python train.py --d_mlp=1920 --vocab_size=17766 --activation="squared_relu" --positions="rope" --rope_base=10000.0 --init="uniform" --init_std_qkv=0.0271 --init_std_o=0.00415 --optimizer="soap_variant" --lr=0.00225 --steps=5251 --dataset="wikipedia_en"
Each number is 128 + 24 x the weight over the matrix's rms, rounded and kept within 0 to 255. Layers, rows and columns count from 0. Numbers have three digits each.

# down: layer 13 MLP down (transposed), 1920x384, rms 0.0717, rows 62-121, columns 240-287
# up: layer 13 MLP up, 1920x384, rms 0.0728, rows 63-122, columns 240-287
down62:162117172122106152121122130136153153103119140109089105131133129094124150109117113142096114135140094131151124131116135110127143123113106140115133
up63:163113125152120127125105145113113091151103210080123148168127134127146153105139149137134135156103135147145136095173093089123143145092142117108163
down63:147135140125113144130117125145144106154136226149079144139155108109135114104136097115112108136095158116108089102149121116098178134098156115140103
up64:130101116148105161108150104165129118045175126107108114130064123152106120091089155098152120072128134094147135148125138094105139102083155144153150
down64:148106125145106181066144129157162157087126095129141126129147143112084109124143113129109105111161114126185161121155123156109122155119143086208125
up65:103157115137128150109143140093115164125122157120157142147126049151120190128146132077118100122154207114085118106132101152162109158098122154125034
down65:136108095153099088167100115116138178144116121098129108101100140156131140123136130083116113115148157110104127106123108163086154134165160140118168
up66:154161134168107146144142133108190101082110113124120157133129123162110172140144136141165111134120093121126107133113086119106150115126153087131132
down66:109102129115124137078172094122118110129080177127119075139128129126126136096148104149108100111115115093132128118150195142158157164140142089109129
up67:123165164150125101128107121147135164126135123116145125157128126097114124092137128123136118125088144121143116142161129127179125113113145112127119
down67:111131113115138118146113135128158130149141123134125115128124108139161143133098110127152125107157132169132118161107092151118138132152103144144122
up68:128121130176118139124157114120048136144104112086176100125166149091154142132076103110130146129153125118115110101134157108108101105096170154120113
down68:136155064091155099160145133126088095075126158123119084167128117119145120089112117124134159118151117135146132139157168091098119110122141135128159
up69:122108087125131116156128130096103150131096150100120141133107112116159130115127122136076125164081139129102119123160129131084084189132128170130117
down69:154128157115179149135107115083143119097132153157114135147134133145125140154095161113145128153123148156136149115174132141110115162131157129099168
up70:086142130118122088120116103138124147153111138157158159163135107078123118116115136146107112109140116166093132136137113093111151118086128142123120
down70:149116124118115133121134114130132090142112134123110128117136118131142109146102122136146134126109128126154136159133147157130072151120153169131119
up71:071141140125101132113144119133117144191161121132090132128133150091094104122108144137142166116082161123115116109098092130123110124115144149106151
down71:171144124130130136099125116128123153102106091150156121150096127102121111094139127094150137153132122082112158142099150138130197089178101105126105
up72:116120148129087145159113130121130113107135125150100082135097128166164135092085130143125123090142109118133172101090122188114163124112165116092136
down72:104081098128152141134118103129115102133115131132136116172170081164138150129135155159132117141134119135134143138127139191140102111124188103142142
up73:139169160114100151118130163132117155130135125104100098135170176132100085104131126146127136097111118140129105110103134154124120137122131090133118
down73:077075141138069154127129145116154133125144178084134125156095130140155078133126116153134119109130133113116097117149080146134124157064106121129133
up74:169133124142162150119136126123102105096141095166128126145087115106164123111122120153139162141100162130162172138114103110106091131156155131117186
down74:134124139128137087092111130125150137090098111092139145130158118126172067111108119146164084103145171068153127120147190137075116183149130086160104
up75:111090129134119138125141111098118104112099135160122127175161178105129138093108137107116153126145114103128138125119109122098139125122142166137168
down75:145157124135130139121147152134094168141094151123146121126137138136117143122152127138117125174145097093083125142144146138140119125166143146125112
up76:144089096163120119117144132082118135126139140134126098143106145127116148096152134160129107149114123194122146151152134141150106163109121136113184
down76:136150113100147101144102149104133162150091122150099137128149120138131090135113135091115132140106142139152120105129117141150111125088148117115130
up77:148115109154118150123133072114134144140078157073095081128150131131120145141129140115124127151142147148107147116086132137141152158161156103088103
down77:141102138127147128151069151125130143134135125138143097091119127130131146104109132115110115133136143109152173116121160114136155147128123135151159
up78:124177081166126054088102138147128094150108153124103126170150128187143150134109130120083133109140145173153100120136147112134107137084165149096140
down78:112158089144089134149129121137100140122149128107135147142103145143188156119103122148088120147123136137174090162114161129086123156144128134142189
up79:143091116103122071136124134137143101116153099156117139097139147161145160145109130155083109164116124101150136130136091141156141087132204139120122
down79:106084108172121091103121070128144144123105100118166136115128136130158142116127115118115141137101142130178122088155146139135137117130127092109145
up80:162132119157136144142151121118127123127074107138126137111137135120135115133177142125124116107135100148115076119136097150130169114109123132128114
down80:073159092155130166086164089138145103117134155158134118100169154144130142131152145107125099156142093113158128117150141122131141118116141120170098
up81:122149107128096113108133105096109149121135135109100136100115087118135129094091128130091099112109114162122171123122125107136138137113122127136100
down81:127144131137116128119095161103149164104137142136137121135114126118153170116110173098128148143121126182126158117154121079121099128143163160158189
up82:101105147102104118097144105142144088106154152137116114124125150129140148119137105147132120106100090090120085153144090131154105100092165104138140
down82:098132115186119123117141124089101114152151093123144127131112128136104129122136158095131144127066160119108176149131141157145134098158163086188104
up83:142095160081049120121134141109114149081144153144132109145114124162144140100112122140130134113137132121134148105105122154151114141147121099143113
down83:131112097140126109108132163116130123147156122083132097142126147145113160139130146146114137130110155106118100188136167131136108134072156102124094
up84:140182144115094126127129135110100115110118119126092100121186062126086109120130155123104162134125163117147124118139115147125146116115133091192109
down84:135133091140113133090115110111133155156087148152091113099087069153208094150123142080118102177107072136122148143100128130087132159107175131130162
up85:165082136127168131129137083104112128127093120140164161166119112111095139174116121149085094108140080128157170141117080086153133148154176136145116
down85:167150111120120136109133120170090155112168122131115131135130132105099132163165100123147083179135154129127139176157108108132087097172164121105153
up86:140106161129157119140113139177142122103129058113122160186137087154172156136137083166128139104165131138114111117119109145154112094119155126109073
down86:122148111114125165119138130147083110103173153127164123147132118174147191115101137161162094099123116142120161123136099106132138109124110131122107
up87:125112130121148145153095127140115146124121098086108153158114176093124113151090165142086127129137129134116092142117117135140121092092130096137105
down87:128155144089107127157121125106124115143120116137124168156119137066121127105110153149106120125118111141122153132151174115160056123114108085119130
up88:128139123117116123182105117172106153134136118125093116135152156140153163099134129117119109140131109126082145113125136160096190119122157156106132
down88:076115122131115132131132133139129105108136112153087154132168127128114117137152124140124116176133113111132111139151122141134132123082118133128094
up89:168134121146167079144143125150125147108129115119102141110175102124116099114109084133175080146093107132127115127111122110138141146112131129153171
down89:154120087136123169139115118131102162114151112160136151164115146153117090128149161139130139130125131127158158142161115156143120098143134129134131
up90:130147148115126135134115126106124109125143097131063113147163106149139136129174111120102125155105093147091134102107113137130101140111173140163128
down90:132156117115110146141136125139126118150111155158162125105109121126128135142121111076136127114131134158156142142143146101127167135138108088140093
up91:165112092148143084118136168134134131126147191163148151168137087118088145134102116134092163134147107100122109108128109137131131157148127132183106
down91:156060113151088188109126126126144125144147078030097101134134132135136111154074102131125148118154125119132116112143133133159115081103130117161195
up92:142064151225124126143107157138116165158144104142152115144092128090157147131123113120180096169151183152128134124092129138095146114138096088139150
down92:152144175126145169106101133160116150098092165113125098137127121103154149163111120103153090178143120103104109166075163089079133133157105113162140
up93:154094122135134102115104089120128158135096124063134133122105078130104134091131150142129088132159127115111154146102149114114126127115139151138119
down93:134129104152130119107146165129134132111144155120139141139135117119126136130131149154161127143156132110164099141169171097151174123144154114155104
up94:136080172115150128155093115109067101135090129125127137149141137112094150125114146110116131157105144112161155142137100122143081118148138117123129
down94:122139134128122086160131133112168130138111106139122101126105112154126134129100107150124138145137091083132110151113121107114158173153120113155119
up95:148141138112114095118106159128154148111132120118090098162193092163143121125133185138127094118120128094131096133133153094106145131133135141115148
down95:141165116127126133088118104158159149137117106102160120086133129153115176126140137130113129139071146173141088123136142143140097143113065104167174
up96:088110113135152129155091135153086129130162088125115132086144143168083202111154141153158136151131116122107122152138127112124155134090145166084136
down96:102117129127132073103143075123121129142119142196130114121118091134092122115106146135110063130163123098105128117131145107098127102105144135121169
up97:141134150145114133129123148138100134091121130129133143101117142133085142156155128148147148104149133107124141110157095146107156118126126133154091
down97:139136131114117136096115134100102144125131132139175120127121124139172121133151104160149114124103142118114138115143142137126148153168132135116093
up98:113147151144107119150094107135121095124125083152147151154171137111123108126120124097134117141123119125163146178107107130132129126110082135131135
down98:116143140112139114151118145112104138125135171107129142144122140120104146118119134127120131119104152127112101121105156116122121120090136131151072
up99:129163116141106153176081130131170143130128110151121114139103155150092151116137122119154115137154131129106111121132108123104128104136151132176137
down99:130149133153144121099124166121164104121098158110127112176125110130179134101119106121125107187100119143114081125110124128161139122142117143130152
up100:137135124089125102125094140166185074150160152139145116130152133160066132140106156154104129107098116154125123150143139157168166111138115134112133
down100:170080136104124160136130142143125142108135157137101134157143109082107094137114147147133092172109148121112133150115136120117152156121145129126132
up101:103104088155121128110098129094185121125135165131120149148137123105104119138132151186157133130147092099154151145135108123144106108134170099130134
down101:133131115109132086121122162132128137086115160104143107133120110158121132134137068119112112112091139135148212115123141135136095093128132120105088
up102:145142126099156128152096177114156128150134103114131076121145154138089129117141136139102107151112131091100128156094117137120164154110158131099146
down102:136095138133110132108127127141131139114151139139152123119155154145118124107134127151155143139129088082096122105102153147112132146152125122141129
up103:132077184097127103147125129147115123106113104136136132111140203107139130110118064093118106096129107126138106176131100137195109065160186134094145
down103:107182081139110097104159121118159114072104106068156106144151147109151099164087162154135095107133159149121103129130142078179105168131153140148148
up104:141147121166141123112112082120117130129131164180089133138096096126145122071145126166125163132112144157129170103112088075081158126103154121143158
down104:142152134149119104151139164121118105129156122170151126111115124127115082108092141128115177132086137118156163132143147110081135157177179096090101
up105:152129108082158136108115101126106106118132136123093140118115138147133122108119128151130125118128086128161096154154113108088152179115141135152115
down105:134069117100135189160136120143118126163124124135127115159162114104129142093071139075126083134119136171146127110099135122103165124134148134134082
up106:130124064113125139195116158086163110100117154106169137105182126097175095140147137127132156116174121165095134150156167199136151118132164114078139
down106:134088148115130146130115112117147104116127151092162133107074156094160159155134167155117119116151123120108125147157141135139156122110143121151120
up107:127126151154160108114136131110144141134159121137105112171133091097128132151116143149105110142066105102109122144170132140135091128100141162128115
down107:113148096067101102128106120114158152107104121111108149167115123113139109102130130096116130161133110104105130149132110134144122114105123168104096
up108:152110159152122148119125165146125095143131166152142178117144155124187128162164118126113104110092098110140129154084113147141115109116125121117132
down108:140117149101135116102084123115136113115175186121123164133142138094197146104104142114160153132105139117153113125143171137138150101137132158108121
up109:124140142134133096178102140131127118110156145114156164134121093149114106139125117141125101129109114139092133131129113120130090135141148122133105
down109:117126134113111128136154123136141134121103146135142136131093133131153123122134128137121150144145116142143105120131111144124122111130120102106143
up110:144128120146140119103126087041165057162121140094112095122119146116103106134114144113070103108124143130089132099156090131107134082081123151130129
down110:120150120111131138148119143095150119177130118151111140162127136151115176189138100134098132142034090120116154148134150144140120099129119144179139
up111:140122137212149142184103112137158152168106099111139142147159099187157144138188127154095128109115138114094155138146123119098113153129093064092148
down111:158128121114148154179111101117120145126111140130144145100141110125119120156118135161106123149066120110150140089120148112153094130174139120089149
up112:089110143127088104112150148178131094164122143107146120123110147083120130133156120129156152125098129095121125081151136145152144107163128127171119
down112:136123127104102085143129139153170129162108114124128128137132077112101149102115113131144097109150128080140120057144127105105149078110126110141100
up113:136151128130108100199085104120109123119142129105142175109134113129136097132118181087102136113100129123142144125115102177139158098104105120113129
down113:129119134136092120126143115108084093144145114107133096154154112177117111116127136093129108115131122116081125128142138157125107176119123160155163
up114:156091073120126130117152134171128121144104140159165139084139112142135145183156159107151103130167131131137128111144158170135164112079161122168124
down114:083159142123125097116126151149132126114142122173123165134118119085097136141150160095112094116075165075133157146123153124137163128134136137157135
up115:116148158128155112128141140127182116130131135115144103143149127098143089136117156098119151149131079117119168089137132156114135134121088114113110
down115:104119141106119131138129102071137149129093150146132154139161154129146125092139112103107107126145124130119132115095111109112140117154121137136111
up116:075150114154110079153156056120158125102140120117113103139117092166129120149102144130138137133122072124102069093152126132123099110127130139082161
down116:090147182134140119090111110116094127130151169167135101160095088109149106155078121152154174146103121135152120159079155129150156112152106137112147
up117:120085148131095138132137139098125159088148114173154145099156143154106124115163154126087147095109144156132157119151068150145128092090164135151138
down117:123172116141166150119138156125101154203086102180106130108069168148136083127131174137125115178124147117167083124147131119133097106127125127102146
up118:141108133137118119100142132095147152105113126107127122138131107070093098130126122158107138146136103146117125132129093138120126128132140181154109
down118:139163144092113138105112106153127128134103131140144116150134108105148126094143150127129127116115111131111099133116131132138115134146124103152118
up119:115087150154083115116100133128140168078140145170150120076160181137082143058126115065175145128132121090157181113125121160166092152087138111111107
down119:115142177120123116057135106117159109144128128138126150129147147095151094109103131119122123108163151111169143115121118142117134162094154151137144
up120:091155165168106143106112094125096122142168103072084086118096108120127127134141118125125084146101146147142139186120147140111114145108135107106102
down120:065121100097106138153103117092152089052122103118104149163087170129177143117112146139150194150117099146102137159098161140116128137136114156146121
up121:127108102099082160132103141097131138146134079099083085133151124116143144185148145090136086096093117141143160154115089139149136093097121138098108
down121:126109136125094142134073140153128139121094114134091111151103091142132119122144094120103124122141124160207132148140150157137127125141095121128130
up122:128122155116117108166097151135115153104114115123142088114098143107109111116129132153121127112151142140112144109088138132110118132133140144114120